{
  "d_model": 160,
  "d_mlp": 640,
  "norm_place": "pre",
  "init": "uniform",
  "init_std_qkv": 0.0406
}
Each number is 500 + 25 x the weight over its row's rms, rounded and kept within 0 to 999. Layers, rows and columns count from 0. Numbers have three digits each. The size before them is the row's rms in percent of the matrix's.

# layer 5 attention query, 160x160, rms 0.105, rows 0-31, columns 0-159
088:453481465497485497543489502496475514530471516480498458495460488505498478473523486478521463507536520486482520524497479501498499501526480538484500519526519521510470485471512534516529523444511471485435503481481505499496471532527508511541495481489492481501532502525525487505481548558594461506545481517504533488521496489524505522488498517531460480489492536466486495483573498479490538491526479529458525481494483522535502527497471491513512495488512518488476508467503491540511507487445502
086:491478523493509538520510467504494510472510516497515529480523495506486464512467512559531520517462498455522533507495565492497519501498530459473546484483488477497492477504520527491511524472421527501453524497501462498486470474488504489501483504454507486493500530487530522483486504476532485470511520518528485538489485499497562497470529517487494445497457508464482490500511486507520503484512473499511508519497496469511476504487539488504525542532497540445539545510493487480554510441531531
077:506505460536482483506535461466464523530553479489512470478517493487509493490520511546458497549516496516520503492501484527494526467525531474476482468520532510530484457468486523482495494495518473498438510524496483473469502499489515512485491493545522489503510419513574520506581510462500491507521515533545526518499519528491477507452464503513507456470514501516505497462527497483520482488505527528477501475514469513528491529499482508527487474468498494486491500480485482507487502450472507
075:495547524488498499490501509549521497471471481515510519497502501451507474480510528536500503474487528488487497533477536533506472494473516450538525530487476490484524523521525477504513554492478529487532513524504506511489486503450513531462531552512482469494479530496496489541477460476466514508465545503474460507480492491506502490514491508496489492531564513509488506499483501492475445504496518481540535517530473472475494481465474501492511513547499508450528494498557510489514536469582489
070:489556543502474509473531508518526476492557534512499483515509462515478464496517535472487489492484498502518508520511545506523549485499495478513505482520524489520534515503551488448517493491508524506457481509513459511465496509501496512515523499444507503495509482458500477546516475497472533485503536512509511525496489535466493510497517498508483488528519512428475525516484496521473458454517514511542513478475473510511527478507507482486463499469469438489505489478545513494511523538566445
084:469541501487516490490499502492531495509512501547495474479521461498493539478484552521491509444462486484545532515509509493516509520479501511505491540468507469495492511559528519517508489518500499538479483524470517503487570521485494522517518520511504541509483533502446499510495499504475502487481511515462465452520478508500438487517486526456498497494480456512529476525492500500493511553428519466513522556514476516462482510508497501460516510548462504518525480525532483495517506532539483
081:517520497555516504466537503489464488475549531470515485507484499516490471503518516512474484522547506492505510509497493491482491491510511518472484493512539537523480498491596508495484505521509506506484518455458458548522478502466485452575520472485475493496513489513519477513490523538558467488521497477553511475498496490465535506465511495493506469508479479490498465472493458487505523502509472477465490483527528518523494509501496472504433457467465507516482515473466486500507522515513469
085:540518541511510482489508515514477494471455523512468524501479494526478501552477485475523521485469493495527508497523554456546519535490502479498479548476511492521506472477479530511527498483461499509495506497499540556487526512457474498495525532476475520515483512506467504438435485479511520496524484491490486496464473504498499515509535488523539503512515526473489469534487490527488520508500489472545479594532517484522481498471514526449516522500517529507532491529517509479509503496510447
093:443483458525513500537536475507513475488482533503499516474490534528483479529505486502522470490475511445522518511525555487522496528529495502510495536526506515495509498487484478485506519449486480508514544545469528506493533497470490522479488466484471450558507485524499481467492539542504477492515477511478488527479534515531499481503483459490505466505468528473479470531519468471503497505544515527482491515462463465517490467518542496462530508478498486542512531504470513440551500507490507
077:492511499455534541492491474522554491459491503545486523520525506457471469462503516538518523473514480490495492514530520507489499509552485471476518480472451502482502534538510485502493488501518483490528540502504492482499508497497526499476486539477483540474515485495476498476505493506513529526508489532486484529466510498464479500503526526497518456512474505469527535511482551536552497501474519459521478460465465445493495512518526537435515515539535484469469476490465541474475519508533486
096:554518518508514492488423468492532531493478499518468515532537487492508533484496541497507495491501503496506504495521531539502521506480472487496528448529455472454496461506516533479471513488493538523489522509481495479486497470547533535504526503498516514490516492463532490485475482479508540530506478559511557490501527507506476522522529507444515497515539491506528497520508508538512526510468489480502464491527522487459467539510544506459506473517521562523466465504499513520474484519522508
104:486482523464531529494492506501482472517478525487435482464551508520512523508493533516501526518517527539519424489465511501504490457451497478509500476453546529504521508519512506518484506523482549499569473502478455510513494467492509489495517497522539473491525522527516472500518506501527464459516528511464473500504461505514526486499521512474477491471466501514516480517514453471492532483509503512485483513523479522461515536520468494509534526535502513449545494497527527512477525486545503
086:490495497533541514518495462491456488514511537481506493461524496513501491532517530440529527515540483453495506513450526460513456499505540495454492486534496518510513517502477538472499548516521461521460538479536504482502497495518497476491481493512499472550502502527510533468522527507516465437489443498508514482516492508528502457508486476480516502487481560483503489516509470488499514453483458533498533485503482554495527506550532480541465522496500516517477535497515503500501494526484512
099:453523526481516481494549451495470507536456514466507491527479511524500513494507467513524504512448460471511466496559486466505494554537501517554500508520506492489518480459495446492512485515505510510504498504459517503515506501478494482498560479475519472532492502514561514518494507496496468492463502460480496497448516516517528513515498473493508494527497496465472529492513494505486512468565538544409470487501500505466492493490535502495502505500537508496503539510478507503527497486465501
108:509530473517475463487492491449520449463504498509524479498501523514482544512502481499519477475485473466504485487517489534523563496483496520527508500494507512495461550495518487484507551539523486504504507545476484548531539444506483499521511474522501456514531522499516501543486457535486470466509526496525545501489481496489513517483481489513501457507522549573483489497509518497522469532494481531491518506474506505491472486486488543532498477446520466537525498523453504490496517455512481
104:534519496470502468492495492476502522489475480474543485516502488500526519528519475483487490467501470496491490497518497478515511497544509519521489501497547491506507517521420508527504495494492491510549520519462504467473533507513500512480502487496511482500504495459528513465521551506534471480471447469509488497518482495540510470529495519499545506468469497517467505508480504554443483465499539536488584482484476527512459509494499506492474524489532490475479551511542464526516492486430493
112:506511519471463511472453482494506475496497467506498470515485491496491476467465515468506523525508520444551505491478501503550506499523478485503496509538521495504499485510539472466499496521506516500493492526534481490494484522507508451488521517523489506475550511465552469486467511507504438542541448494526491488508464457515504491488516481521486498502568497501540510479534525487499548511529491527494468527530530539516467467485559482492515484488480484476482541515493513450490467489549502
110:482497488482544499541517516480522517524512534494482505490488468496486512463524491554455480473502490485481472481522518501503515521437514527526551523490527494479504494523509491516480490489508470551471479491495486510487555483534538468497494446539509494501504534531511490493521539518489508519492500501534546518490494540490477526546490457526467496481507514473443526492495471494505461522459518512457487497469485500483534483506511526513502534519511502504552545495568550509472505509506467
107:499518473476482402539494449487495558491477467530486461501481528484478527489520463485555515494494496499525477497492539533463525497455501498499523519502488494477522504505468514526509499515476474512454550506571540500502497502503527512495510461502470519453477495507486479499479443514528524484502484501500459496521551478473488519485494512483464510500517507477466505490490468484507480443529515512539488507490541487490512503475526511508507547526532492509495502532516464517491483501480520
117:477491526483475485479513528486483565518544495526473517526467506449527510492482509476517511536498475494500495504513488472511521492494538489534522522505514477512480513490517464498497507511515514458490517508446504476492523491512501523540532505459539514512509492510489503502516485518458459484490501478461534536488513564485489500491458504497411499505507529502497462533487494565446491466468496486472556509498490497479511467482471459478498503521525505510509549512530503457524510501456474
113:520504520473489475500496491522500499477523460514525515481525493546521483500560513500473511507500509500495535497510491522471515513526457505482545524466534511548483528536552554492502527533513489496472516475480493486496549515498510473514485491566534498512493522517519489497459487477514532496480510511447496475493472475518470535493518486557475462502470538541488549512485477517509475559518507508482494512450509470466497496494527508484482495516510499524487521509481502476517570492557478
120:494503483518507489475480527509495500551488491472526527494498516432511493507502523514494423489522532522497520516506509453505492472506481457533482527491500592527528519548479482516478505510468473513496492528532479459488492481506478502494477503484532511506515502503461554536529456474446501511484507508501506496510553524511502515496486521467473509451458524475508521498481520468484494511494494507493471507506505523517466471536509472495543512468495502559499525463490501463534516501468474
108:502492517526525508556463510516504474503523456504530485497495520463522464487541496484508521487562516535527508503469528521491491539489499506452507495499457527539508495514476483520479511483509526487533479494518473479511508502502464491487491453493526509489542478549503516502523504484514498456506496487529507557507491545504511492501476509519528471480514502468526512508465485519507494466477531537525498469468507487524427557462517453518526480537444520487525515471520482467489477524535526
116:547527502487498518500521510514447533471503502514508480470574486505466529471487494494473508523484512519518526538512530487504512518528490503539462518488542455504500497484504484516511500482495497510473487497518505564492501553496456543529511485525457537470486509494479488518494475505477511504504492496534532482496486530539476481469474437527544474480519497529506489542455527494502506458501500525547512479444514495516525490490475511523478507532506540487502506520484468513529544511525441
104:480483522457529488467498508482511504497466525513530537501525520562515516516508481515541496511484469518477469514469471529508516514491493486503474457531517500488525545488475506492475531505498477481505522542487460528475550500546544524489549508508503446501504478546502466507493510488512511478537460459493467484426513497503535474496489512505502494494561468495493505497503461536540493503526491508498518497460540508524506526493535494526498516543514492519534483521522534547475508525485462
124:470474497475526500499519508487525495486521484508491503528473497490491499505452519523500472472502508481457419492543469545507472475462463534511444492501509471510451530490507518472471488488538490511493488500520501457550476490501515521497476503525513557504486477517492497497476488478556505466534497522549449515469508507487460447493501514478487476482524525491495506526511510529502483514501504520482510546521525532497452464509491534521487481508473513466481499543514517515483468552497544
118:503515498469534477529511502516510465522489503538470464499500467549510571481484509535516498528475523501490464524479533507489499509473574485526527512499476494525533483503488487489505511473449518523499478511492463501494518531514513483492528486447515464511508557486478491522524518512506469519513502550498458500550465499455512478482455520488495494485450491508504505484534455550531509482515531495522487489506462497479492479479521505508510484491505522506457471474492517495576537522499509
118:497517528521538518524493534536508505515505510468511451502519466487511487490499476473472525510523495514471483504518459480506466543470483579532483490508524488463517486510503539532507527551516519486486525496513502517514523494447520506484491515492484552477507448506500500521502506493500507474520503476493482518453502503524484478501512536508475516482448477499502517450511469578513492509557509517449461513483498516491489524527515539461493495486508508478539505473524464426495497518507486
107:482495463486462447552516524490502494517493512551553507495531507489503559472481463475509455463485506500508456491488513519546477521520480497510470461492447539488497501514506514472478538475475518522525510508494499468541450502561512520493505540462498506484505476495490507495467462476510504486496509530474487518515511492528516532531486501479486486515488526484465529471509559478511490527477526503471459497517541494492556516483482458498503504501513507461507477470500556511500482505532476
114:508516525520528558449494516524457503466479494549474486453513439510511514490518485470455528531471486463494428513529482551501526484487437489501476497487509493521487515499513500503519490504540522510472494493524478521554511520568503467507519461485503506508474488515524512502513501507498539474481452498522493524529505483479543480472481503520514490486494489445526475495473509510561507487482466483478494491481471507476505541532494500482504478458507501515508516510491529486534483492536510
115:479466545535505520484512482514494458535525498456504518464528504501453483508513507488542469522500520479478491515447503496513526488551514520460508473483501482535517513525488521499519512515518520490462482498510535471503479544462536519535550505477495441527500525474517492451527539511479496510474552478485508492489476524537495512463460447501496503459472522499513549466462485482493484470534527474516496485523490528486543492522511486509492482538489524517504498514510465519500525500521552
109:534513508480464522497538531486506516487499525495513511505458474466505486509491488514532472514528521503548485481518491502491520555493501504490516502558439524527479536527534508545498506517523484503501496516517509485491440529476492525466508561519513520519505533530507450482507473491469506479467489474463500488540484539468516467490520496491480480458473458470503474526496491512485530462472549505459522478534455545529527499459514526527549488479507489506499495462509511527490505499472516
# layer 5 attention key, 160x160, rms 0.105, rows 0-31, columns 0-159
075:504527541489527506485513472503514496498537503509468543497557497471473475465473516520479488463512504490512526467482511495494504493495463533487516486489510510532488505506525572494480456482519558501488508528485518487483537486508460493510456532502501521466499485512506485456482492483477478480525546547471485475501547504511513512476485468528428500473525491495540516520524494481482538485519497457546483511510529505490504528495555433532474495517495477505499545522502478473537494530503479
093:513547488480526463482502506478472497472523519454513492501540486492513524485536501491486513510499504489504507492510447509479534479539443533463437547518522500517460492504486491445519508507482474495459476474526522527477499507480494446535536509498527492459498508533503522489497515491480487493512497492499523485558502520496475489504472460516456526511488500499511478475531495488514492527543451486459562489484529523517504489515492472494513474533469514534503490464548442480536500528508490
091:521506531535546512506483468501483501509537507521516517492549505538453510534493578490507472495494533497505526486493500458493499503456499507507499466490484509520500500537515502454513503493527538473446489478537495520499514493477518472543538484532529508507491500502489495508508458487439462469501497507514518496469517512503493483458477491507493500476491496493507501486528521458501557436539448496489511482480485544547548504495495515509532469508495531545463502465496501456544481489517487
065:520505482490483512485468469510510496484515465500517447487510502487500495467489471450548499492513548493445505486508506490552496507518508522484475448487471462459544498495502520505473472459542482490578466527464532518511506500487508487526509516504485470476491517488491531491468556491516530514521486491465487536492502509518521496481492538512485525509497468456475499513510536542504550513477486492516477490495516484472496477477471515520478546474519477554454459467512498530514498476526528
071:475530494539504508472459502507483539449471506508460495502491503512489486501483460515471497466496548467485507485487540494515531538539451492503477465483482447474501505471490540483467517464474482494469492519471548506518463455475527493517522458485504508513472508525495494500464472483486507523516502468483488549502472478541487503525467508582495521478498479565537518495486501452517497484501511502514524496537485508482479481509465448491511470473519503500504516483507466486481516459482502
096:497478513474501449522492495474507478523485500506496516500470517479507479540524468500508505508520501509536456500471518510534431497505514477492520529526513503475500513519472502534506464497496526474575482522500485491510501524494494554473518521542457526462479524496467523505474518542504542519483471490486512547480475481519506535509577510473530474499495506479499521530470510532480482477467500464481494492465492512469485510548501512482453512458489537472548499489483534526481455508475480
078:516496513545551470506511492510487476450537487533556480445512480519486530473509522532500490488503496463473498465513486499487496512468540473511486473500479479549498512488530484485534505483470493466473448478517518470469496501490501493547520521480497538490487524465523513489573472514494494492506547473511496458506513498504472517491477497533463543520530493498559479493516524425519491519507457484471475484509514519509504500484480466518513491519505510515525490477508465480532515471540468
085:507530452486511497504499528478545524488510505504503484487475486493528508506505486551489552503468529551495494504492509503520525479508513487472496534464477488501489477508512506503511527534475503545551531495472470514487516467499469505495478517429527484502494505486510502523503518541487503488526454511513456490536445488490488539517525506459551479496471470526490502509506496511479475512486486482495492505494484506473482486522488561451505465438502460454557534470434513525488486522507503
080:528460529489507474508533492487487529512529506468465494520469455543527515480495510534467539504465504503499468512524450488540531504494494521514479527538520533518468473531510508496499447479518560489490529503580496466521479480519501503478486447510509499501499503511501500495459474537483509525482508497546492450521482516481475493505502498490475511498501521533508525458481493542465469501516504543505526480476488483483486483479484500556486454463480506504559490505497525530480475535502527
083:469484504477472458533498492487519490504472463515472483473444498512507480490505485524470514500525514531503469506464498524531443487518522486505505539473524493483502485478453462541506482448458469519497457521473494514496487502533517522489470477488474521453519459484496528492498520550517546488492465491476517532499506465494496556553539478506508505529475487510481519490484523503460517495480545491482543518517519508511451518523431504494490496480501522486522520516481505537498463491465472
079:519474478501478488505551473512466516543477460506492498513460501465530505563542483485505501471563528501588517460503485496486491441481491510475551510517515499513483506509479464480489527477488480477460506506526500517502502516483523483512496506499466502515465477479523474510490511554501505474470477488518549546498483504498534527500520490506497477478494500467470510495493515506502519494506518497509496512494516471487469540505481507572551491502485492493501548492504493574480488532473472
103:489522457488484494468522515463486517493480487498552500522509519454507502481487500478483482487515463511442482499495468475536556487493496500510494513520480488502505553483514491533492444531485491497510471503511504494538562535523519428490495551504493483524522528452493507524519479507504496511516488492548507494484513458493526477514500504535531490536513507550502508477462469535500494489506521472446498484523523513528528472486576472564496509501506508495530477491498459485497517517497483
107:534540468495493487517478490493464482510484485488491480497563484527505469539543529490502430457494506481503513458517484511450515518486499475493464523554547512492492506535530514477482515486535485486467493490548504566479486494501504497526477519504511473520507506474525494516497525448550495477474534498531535491466510514530505468481480469493449518450516481511506473514491526514497526483500506495487487485499487514538505501477543457514495488533462528530503521487522463468489537501495467
097:484527491506532493499492466516479515523554533485527489481509492493528498541527477466504532505545473476548514478536494490479495519506485514504485526480530520519465506491531498516476488503536470485474479510534533522492487477452521454467487486533466475542476492509509478495496513548484456516465520463500461496508475478532537505503465497519450534491532472490509494514500481529542468528470542530494526495487472492483526447473532537551504541500522487512512521512506489493511567483483503
104:474542481448503556519540504527525522493495491491484512470481494533521518484493568509495532505508528514485472508516520550522536477492511501500536476481496509530469511527467533486466508507549553472468531498502444492534536545474491508481519503490518487492499486562494496473509485517511493539526534498513508485480515492492491536501535486532511522492489538516483517512501495457478490464490489497450475526462485479535514486508546451484541501493453491482523490486459519516505477517503540
113:497516487457432515489509469500531493485488506498474533489461542471487521489517446514468527459491502491537490521498480495494518495515496517472547498487513530503466537534473453511503489486524520528520511549500521541473491457523519502519518469520508522496531466500543481515460518504517479481485488494546517481519509484493469485521505489501517540524482530511501496473494514513485498514454515492493515490548463509500507554481464506445499495503524483522533498489546516453545460463472446
119:485532478483519520472492505497480463507475505524520515528543476527496444541516475461522492519516458490495466486504510481467480499557468517458472489508497480534487495501504488483485511480474499486511458501561484515521435420473451538491508504503500497494508502519540513522507479507516493529513491489461480524500489495539502533493484514471512503549507520471534489499550511508538495553521506508508472516473505568477487512458557499478513483518519492534487477474478491501497514479477502
109:475500510530488524503473508458487469510492530497501498510529494483496471529501516458493444532522495519487494493498512541503503512518482502556461495489525503463576458511514460512540484504513526517496476521530512509466520501504482474537528465536514491545509471568523483480542523500503500445508540509494525495466499512493493476488453449479477451477513477500508523537525493514526502514505488552493470519494476549525490490528558486486475484528485528470501513494511536486511514502477506
113:491486482465483477478491478500496507505524473504508498467530490530536492462521480481514536500536519501493517506479506542545488490503504500468466522467447513495443522480489541483483487496507536503481511523545492454484544493511493488458452530487482493546477456473504451484468474483500517515498460484490464481543519476463503495512509506526502469478472490493454511505501525475497447446521491521533536470502496441480524477502534521452500487471477492501488510520473521507464454525502502
117:506473506493515469475511540502487503501497465514524539503477505461467544490496488494557485547475456532481509498479488505519527496512490512510506552492489498478499520515511488533522516472514459518498482495453474522507533497509497501487500521503515494523516476537476521482512500520469496447486521484468514536454510526484525471515484476481433507526510506560485500526483510545458497548505479500482509462535484487515510468484460466510493487509519517507459582512480531497556531485503544
113:488492506514514535434492515516551500461517459469477489509542449533515503486495496542463534471452507556464495498482507531473524473482513456505523521485476538524473496504500509516485508507511517448518508506482497478512496514510521507501500473505481525499506456508478474479441523491533479522498499509475532519504486496453487496531537476516495498521505516465476545497465473498504492552514523517511480550502483481493507477478480505493480525466569449482480546542501510487515476522503480
117:499481524473514551504469506479474489487517492513479537490523510430518497498492533523463510489526501504514517493505464470499527457534519522495507525505479534507520501522473525510481466530510530553518480439541534492516498522523465478487460486524486500500485509470479467504498456500470486499479494528505474505493525542481491534493510473477506521477482538470517513513521485480471519475502498520454467494478494497481468510500518485466544472504510462510465500501462499435528597491495501
113:498491519522516507499425513515505475514506482477511502450505492469503470505518501503549465504516508482483532502538493524522505475484506532517457476501506524486485503475496487490502447480513487498500477467533498490479451492437513517518490515542504476502442541539521506526502518456539500523499517516522486503543513478533487509457479463466476470541517493505495534476471481484566493518524492501504464484508483488503491496517520524537545483500496520444502505486473499499473516527523582
116:471494465520457486472512478512503548487541516502519514472495471506516438506494518502485481505484510519497492508521537473485447557487517513490502584491505503477519540473512508508514498476485482472452532516507560468485508484482487563472494525486506562537472521476503497536525504479473509515518484505470477538454483504534505477502498455504510485485490463539484536510503496493508522481511492452477509484492534481506515480518479501478538484496539502476510518538494472502473496446482481
102:494534510475495513503504491514512503494489511491487473474486478548508492515480523504531475520559493507484513507523514536533542469511471527557506483471470467490543464527521546457495490531556525494433542484468513427504516499500530487489494521510489485477482496555478485491502513501532494485492494553534472482476465491499469493510495524523503514426490513501460492462503476538501467529504498496537477520513477508453545498522502514505511472503545518487481494495489488474514507496492468
109:460489472506487556548509486523542504494478484543489487461495489526499539513451496535463472495500510478501446497514504511507518496453486492504479495547462502548453520505481484525506525479514472490526495517456482472467519488500517526480518504543494504500514533514454471531478477545530475528532480488483481503491473482469518507463533539485455517560495514512514480508511468531496515495508506515518513531463544523474506494481517514526498489457517490490508527509531503490564463529491517
125:475475512474534446528490510495508497517504531500483515490511490469522553475526464508499475515498553495503491479511510471530504529464514474470490530492486517514496504502500484479475483503457510512498450532536496485538492472535496512493464486467541448538517525493509501508486489484522510523541524529526505518509445480457481526528501531527507501455472526490481492485532512524522522474504537504519444513487508537506495473518557551531465462559453530484472482508512510506536496521509508
116:461460543529523517539522474528492484481513501445513512454543486489485524495509485483484537514476503512506520500527499474490454482426482512489493499493500487461487484472471500504549482510586481482504513490482495528516523488503504463494501517514481485487443446508430470481538508489544506504475527501492515489487506477513515507505527506515505490508512504468517533495485474508537432523498478532531494470485500502496493491531473494498471469512490486459481490534512472501569483500497493
108:493501489493521468512479497512546475471491494477502511520454517539518535518507513472531523480489506458513468534547535519486473516500509494524491470548525552489469534554503531488446518519483573508524501490535518541495457539492494516489463484503473479484482468490490565516503505486528543506533490536541491518499546459510463498505506498466491497519476531502475492513524525548469489524462500496509516470532531496516506489549498469527499526486496472521499492511489521497509513498487517
110:517493511524487466485482472511515484453509532531525519481515472478513459511503518466479523491487474476495460495505511519496459483544518508518447508536526491471525536539484536499517473510557512510466495513489501509514521515531496521493521436478518525476535492513545473525494504526503546452467500492527509470447514531485524501484524468492477493522501513443500516490475501482560486504505528477484488457471474493497485545536529540467501476496500529434477519520507506518500508472479501
118:509530488488462493528551516560506456526523502478523487497492478509496455509504515463505503513545528507537520512495512471525513508495521467535491487469482536497537532510466488554494520489509512489459501486513494464507478546520507509493509505494516482571465549492510462452531489490501534536522506506510497501513495497531518520505501495492541507531530516507502522475484523521538471516491512490516487562511480472448540521491436493517493465513469510542457529460509515500518527487529510
125:444487525512493549483538512465495493484504528514544525527507533463534509498449527523520501423506477473529482497476482505517500512512510511499512521518463502503462526496493472497505460475531478504538477510492502518487490502498493562508501521503518475485482515511503484513479495526500485491463510463473492553481530506531515519532547498523485492482498535489477518487461515546509492448473474532477529456529466488538507513455499544519516532540481508530523552511511505501481465487468476
# layer 5 attention value, 160x160, rms 0.129, rows 0-11, columns 0-159
103:515479485521490502551464482501487533501518433466519497479485464482497506477505493499453497443487474513543490466489493514491539487495477468486486531527510482488459534455528473487518489470535484508520540438485488484509496523520478496542499482476480474536438500486543529506498472469505518551481527516498511510480524488538474514503518495490479529491490480546505484489552472486518513533504532531479493532518488496474556495548501533496457522475490507493478509491477503476514507463480475
099:485518534480499517538489466511483477526441462498441500483476493479490511497478482501555477524485438484499523526486506483486544512540478517515519472523515500554494499504489510514577485510530505475500472501505489517483549504486483496518477480511541498531539472518480478505497535477552492459503477483500539534504532475514501523492486526467465478493490482460475507540486485484494467525476490475496487523479535516509465528528485498448496494514474512496482473540462503453521497541498523
092:499497550468459525498508512442508519544561520499533509500525507478499459472453523503484498514500509502501470514524511502511513499449509517512486535515513489540493538460494519507506520546506478558542490545448481493506516492517512526510525538493501502498489495482443514511470518479448471486482497504511457504509498538498494510470507473537504530518530562487490503554503511476524494467505510481479473478488508530485494530529486473507485438523526492536500487504470514506504449536486494
093:507499528540516459500501510519496525484534499513493485466512520542505489479497507515497469510545471498524526469525554521534462504515474498500509535510460492527458486497505561513437521498456524514513475489482493553512480497507480510517490511494514475457473538477531489520497502454517523546464507517501529488508527504486493492480544497477518483528514537506475548495496508503474460512510569494513539494515498499529544483537487527476449477516444484469505532531518515536496520495493496
102:525462478535464476472488510509487513484507478509515557503524491504497489518500480512539502471488522493507474514470433517468513544503475472503485557522519529488505501503515582468489487502487492455508524501499540486416489511486535493495525519506508502526487483489486516532510521517523510477507520537522506456508522495540451485466506499490515489473520496535534472464466538526514499535482450501488482537506496463493490489547531475544477518489460500483473507509532474516474487490493507
098:464551501485502540488443458521496506497499482518536508530515502491477469501537519499512525499480525477470526513496503516506478512510511508441466503484478508510509502521529495534503456529504477497488518506524498467523549465499524517460485521484523497492552500456594492529514559505524504479488483503512493490494519485516493520508519484497492535485558517501530475483494508510469523486500528495476526473504450536521492504519469485501474510528495523483510478533503568489484526551550531
093:481501488529487481462542492525523483580534508500495522525529508457530509496515490511492460494598511504494492482464538480502529469485491519500495500497504509508475494462529527472508538494535514552468503530503493499535548479484494511449499534510494521541511513538470485516528520492485529454473479537511520524506489470487525449537490515519490490488455469509500489503491492505491503550528536496518459481491488502488460486486495519478498487537475519479515492512510520534463470478476486
096:490477483464543468498518455466507484522500489450523498479519489508489517531485494531536498418515522492499519507478494474481490567490449497482469471504537550462516484476484497495504531498479514477476514505510497464496491529511560533497467481477502497474437490491452489496512513460463519512481487512525552544532521474488472455498437516498467507511497512508500485495511467480540482517492508500480554491513491487470509468478496489471490500481502505523529497512472480501482487493456508
099:556539537487518549489498461474511490512520531507512551453459473482489485497454542518501506473489528524497488530485503492446502450510490490538474523535513468459458521465507489487530482509472488488524431494485456484501524493500480477516507536501474486498441516481479467521494529513479471492495523504489490500502486464482507510508425527488526515521495474504496524506476535501500499494451508481537461467498528494462514504518534465487495487514484522501500496508550510496504493477513463
098:473528493476528498475535458512521489513495474499470532527496472484479511472493478511526483501506586464509500508490483490496500497510477511505530481477492528469525485519527526488509452534492477498512491449484541508480517513507496474504587505508482491439516515507511479488527497510512530521482506519524500486485461471505517486509486534454448491473489490516481523514489522513508475514513500493468524443440460538520512508530524475498537498521532491490538499509494457555465489471466531
101:515455484517538451503459482529521521444510510468523517470523481519543504497467540467493507532481513494528541491518527505488493524502504505453476478493487471507512513481450548471491504488543524493492508510501502504545481508485485504546499506548486520535501509415431503481486525517497523499506503526473514537503526510544488514503482474521493474475500466526497516508490538467505439502489520505497511501486486541498520553487489526477501505480510500496495505522529440500500467513466524
093:486493471499493497475492512528498504475452527494496519555521471475533491499490470488499538501515494541531479520481531478480493455474502472571513506509516503442493500473498493502520520488531520507497503493552509485466458489470490487498511481461506459519490535477511465498477471481512562490493499504511528535466524503490540518482492527478517484455490490526447520495524438541469493496501516488515511524486490504514487544517481477468531510461477489507529515485439511511484544513559522
# layer 5 attention output (transposed), 160x160, rms 0.347, rows 0-11, columns 0-159
098:499487490483537451491529503524539485510481521523480499558507471489515444542488492494511485491506505501469534510524501489517538496470488502507500500491504457498538478505495478516500517486531542490511473502517509467503510463517533503475505548509524499509532547520504539497526512480532481498502468543548531470437460502489528531495512480458506533508488460484453462458496504483484483497466470536495450501534518513528468508483463499551538470514512453489501497476532510494533471462512504
095:481501500513489513461514499486473499518488507525509485514511474531523471504493494499490505494515553520509523484453467513530467504527459492487473489510468493539509468494469497491499501487507507495515471531493514486455462479488522485519481487499471487473455511495486495536476450466478511513513534463517516488496473508508460485521478497483469488455468505555515504484513589517504546470477478498524456471505507480509525471479510541561452491524508497567544479502482464528505513483501444
092:502509484539539469460447477567475493523507484487463484444498502521541543494521466466483485491517499466507522477522461532526511506540467466520493519470499510489479506500496485472534479553516524500501508497472548463478481544475445492511478462476506445503473475442522531494507485513513496491517473538498513520495484481500492537521515507494506483535494467482522516473493512514443448499496496493534509502535491484525530466514521512467522543485489525513502515488506501494516508530518514
088:495488516462520512483450517507516465481508463490493519515462539511498495534498519532515514537523558466515498517522493496489481479475529504528500514526497509494511520481468522506563497508507500499511538494498435487472502419481503507535495492507466482510512448477525521521512512500519473478509497506528460493477486496461508498493500515493464530526505536499524515484493505525443516530521442488463505457443457520479483496526489454511517552492480521483511536499513497479485476464549491
103:459504502481496516486491462532546475480498549492508493479486455476531492493530506531464486587491464529518521545518527472518551506502524551535505500476494466473527477524499469496491494497524468525513483506463507487511520522481531489510507487466533468514477542537525488462494504512497496519513521519513466521478463520461549509498494510505461513505474479482491533482529453509505508451516506449504484489492515506465512524507468515493486482462486546487507501490482483523523520518504437
100:503466493542488530514513504478477457495516539486473503519487535518514465545500513510493473564526508493466482541512508513520497541510518509504520496577492437538498516522510516505489492524502474484496521473493474487460488526483492525508472515494487496516504476506423515478480495500479486516519528451512521492477469499527421527564503465522511466527477492523502517511478507541502482520518499457481529520501491515486505530492545514505467484514481515561497481453507488505498494512497500
095:495501482529502492507501496495509541491558497482502483517506560515479473470477533502506453497493498464517445519523484505498488503509513480505493489488480514494485508475494463499555518504478496466499513520487560513530480442503513485507464466498527494480488476469517519485509468491471541530493524485515491497485530501499539536524543464538526457540458490473496467536539531430485495449465472476463482472506514479490532507517493506466523526496436464468496505480499491485504522506514496
090:457505568515484534466506494510521530499509485501508511517508492490523470466486519521509463493536510527496512509505473499475520492510481445520541510487493497557463540502538493505478515476520458545480509569445499558473546479485467502479491502503508526505495504492504501497499488485503519504495485505510478515488522504486525493483547504518465536491494506461549482470501540480466505513516451492506483515508454504468487511449526517514544499504503510497481593503526521466523508503485493
095:493499496487528490473480525535489550523451515512498521503481465481524517465497500510497462496519471479486497500504485547489476557501481541445546491512506526536518489549508491505479486477536520485510544502493492490473494523495483534525480491455489477554545489476512478514539471476517514523491483504535513521540479515496490515507521506496495501517462553532540438455515490486509479528489495466522480520473520466549513489459472497494498498498489517486451497494474511490497574505520476
092:521535485508468527565483473466481497474485519481504490513518506470510458466445522502492496514515485522512456555494494479523523499504497500468481544556528495540517490519532516478519495471513486467498549526462517505550509512488498499504467497460538491500489490493511532491472521480475535454546519513508467514476495486475517535513471524494491501479517496506519464482498472536522491459545514503522442540514531520511501493468532497492468530495517512505517537536458471479492497540523465
098:462489504493499529524507512499495515520509494496488512490512522530480509492501513491503443541497482525533499508484485516465539451449470495546473500500470455482499480521486460461502498494535498485491479498471503463496496473509516507489538481485434483530531502469526462481550499501492490468503443529499502532487488488451485521547467490416471515490530512515508523497504494469508521512539526531471523537508454493459456476491466534489506524520487486500481478508480536505493526467512530
096:465520521534471496490503499498489501495516508529476482462506521487462511496514500456516444468503498478482502460501495453465458517490503510469493505514512468458471486520510465488479538534478463529516514484502442515500516457504515520513513534517541490501516489518456530519502482504505473535492482468502441498545470511478529477523483489540507498547547545470495479524522497524511479483450493524496427518498518501489451469517477514499484504490492482476468487525546494493499495500521440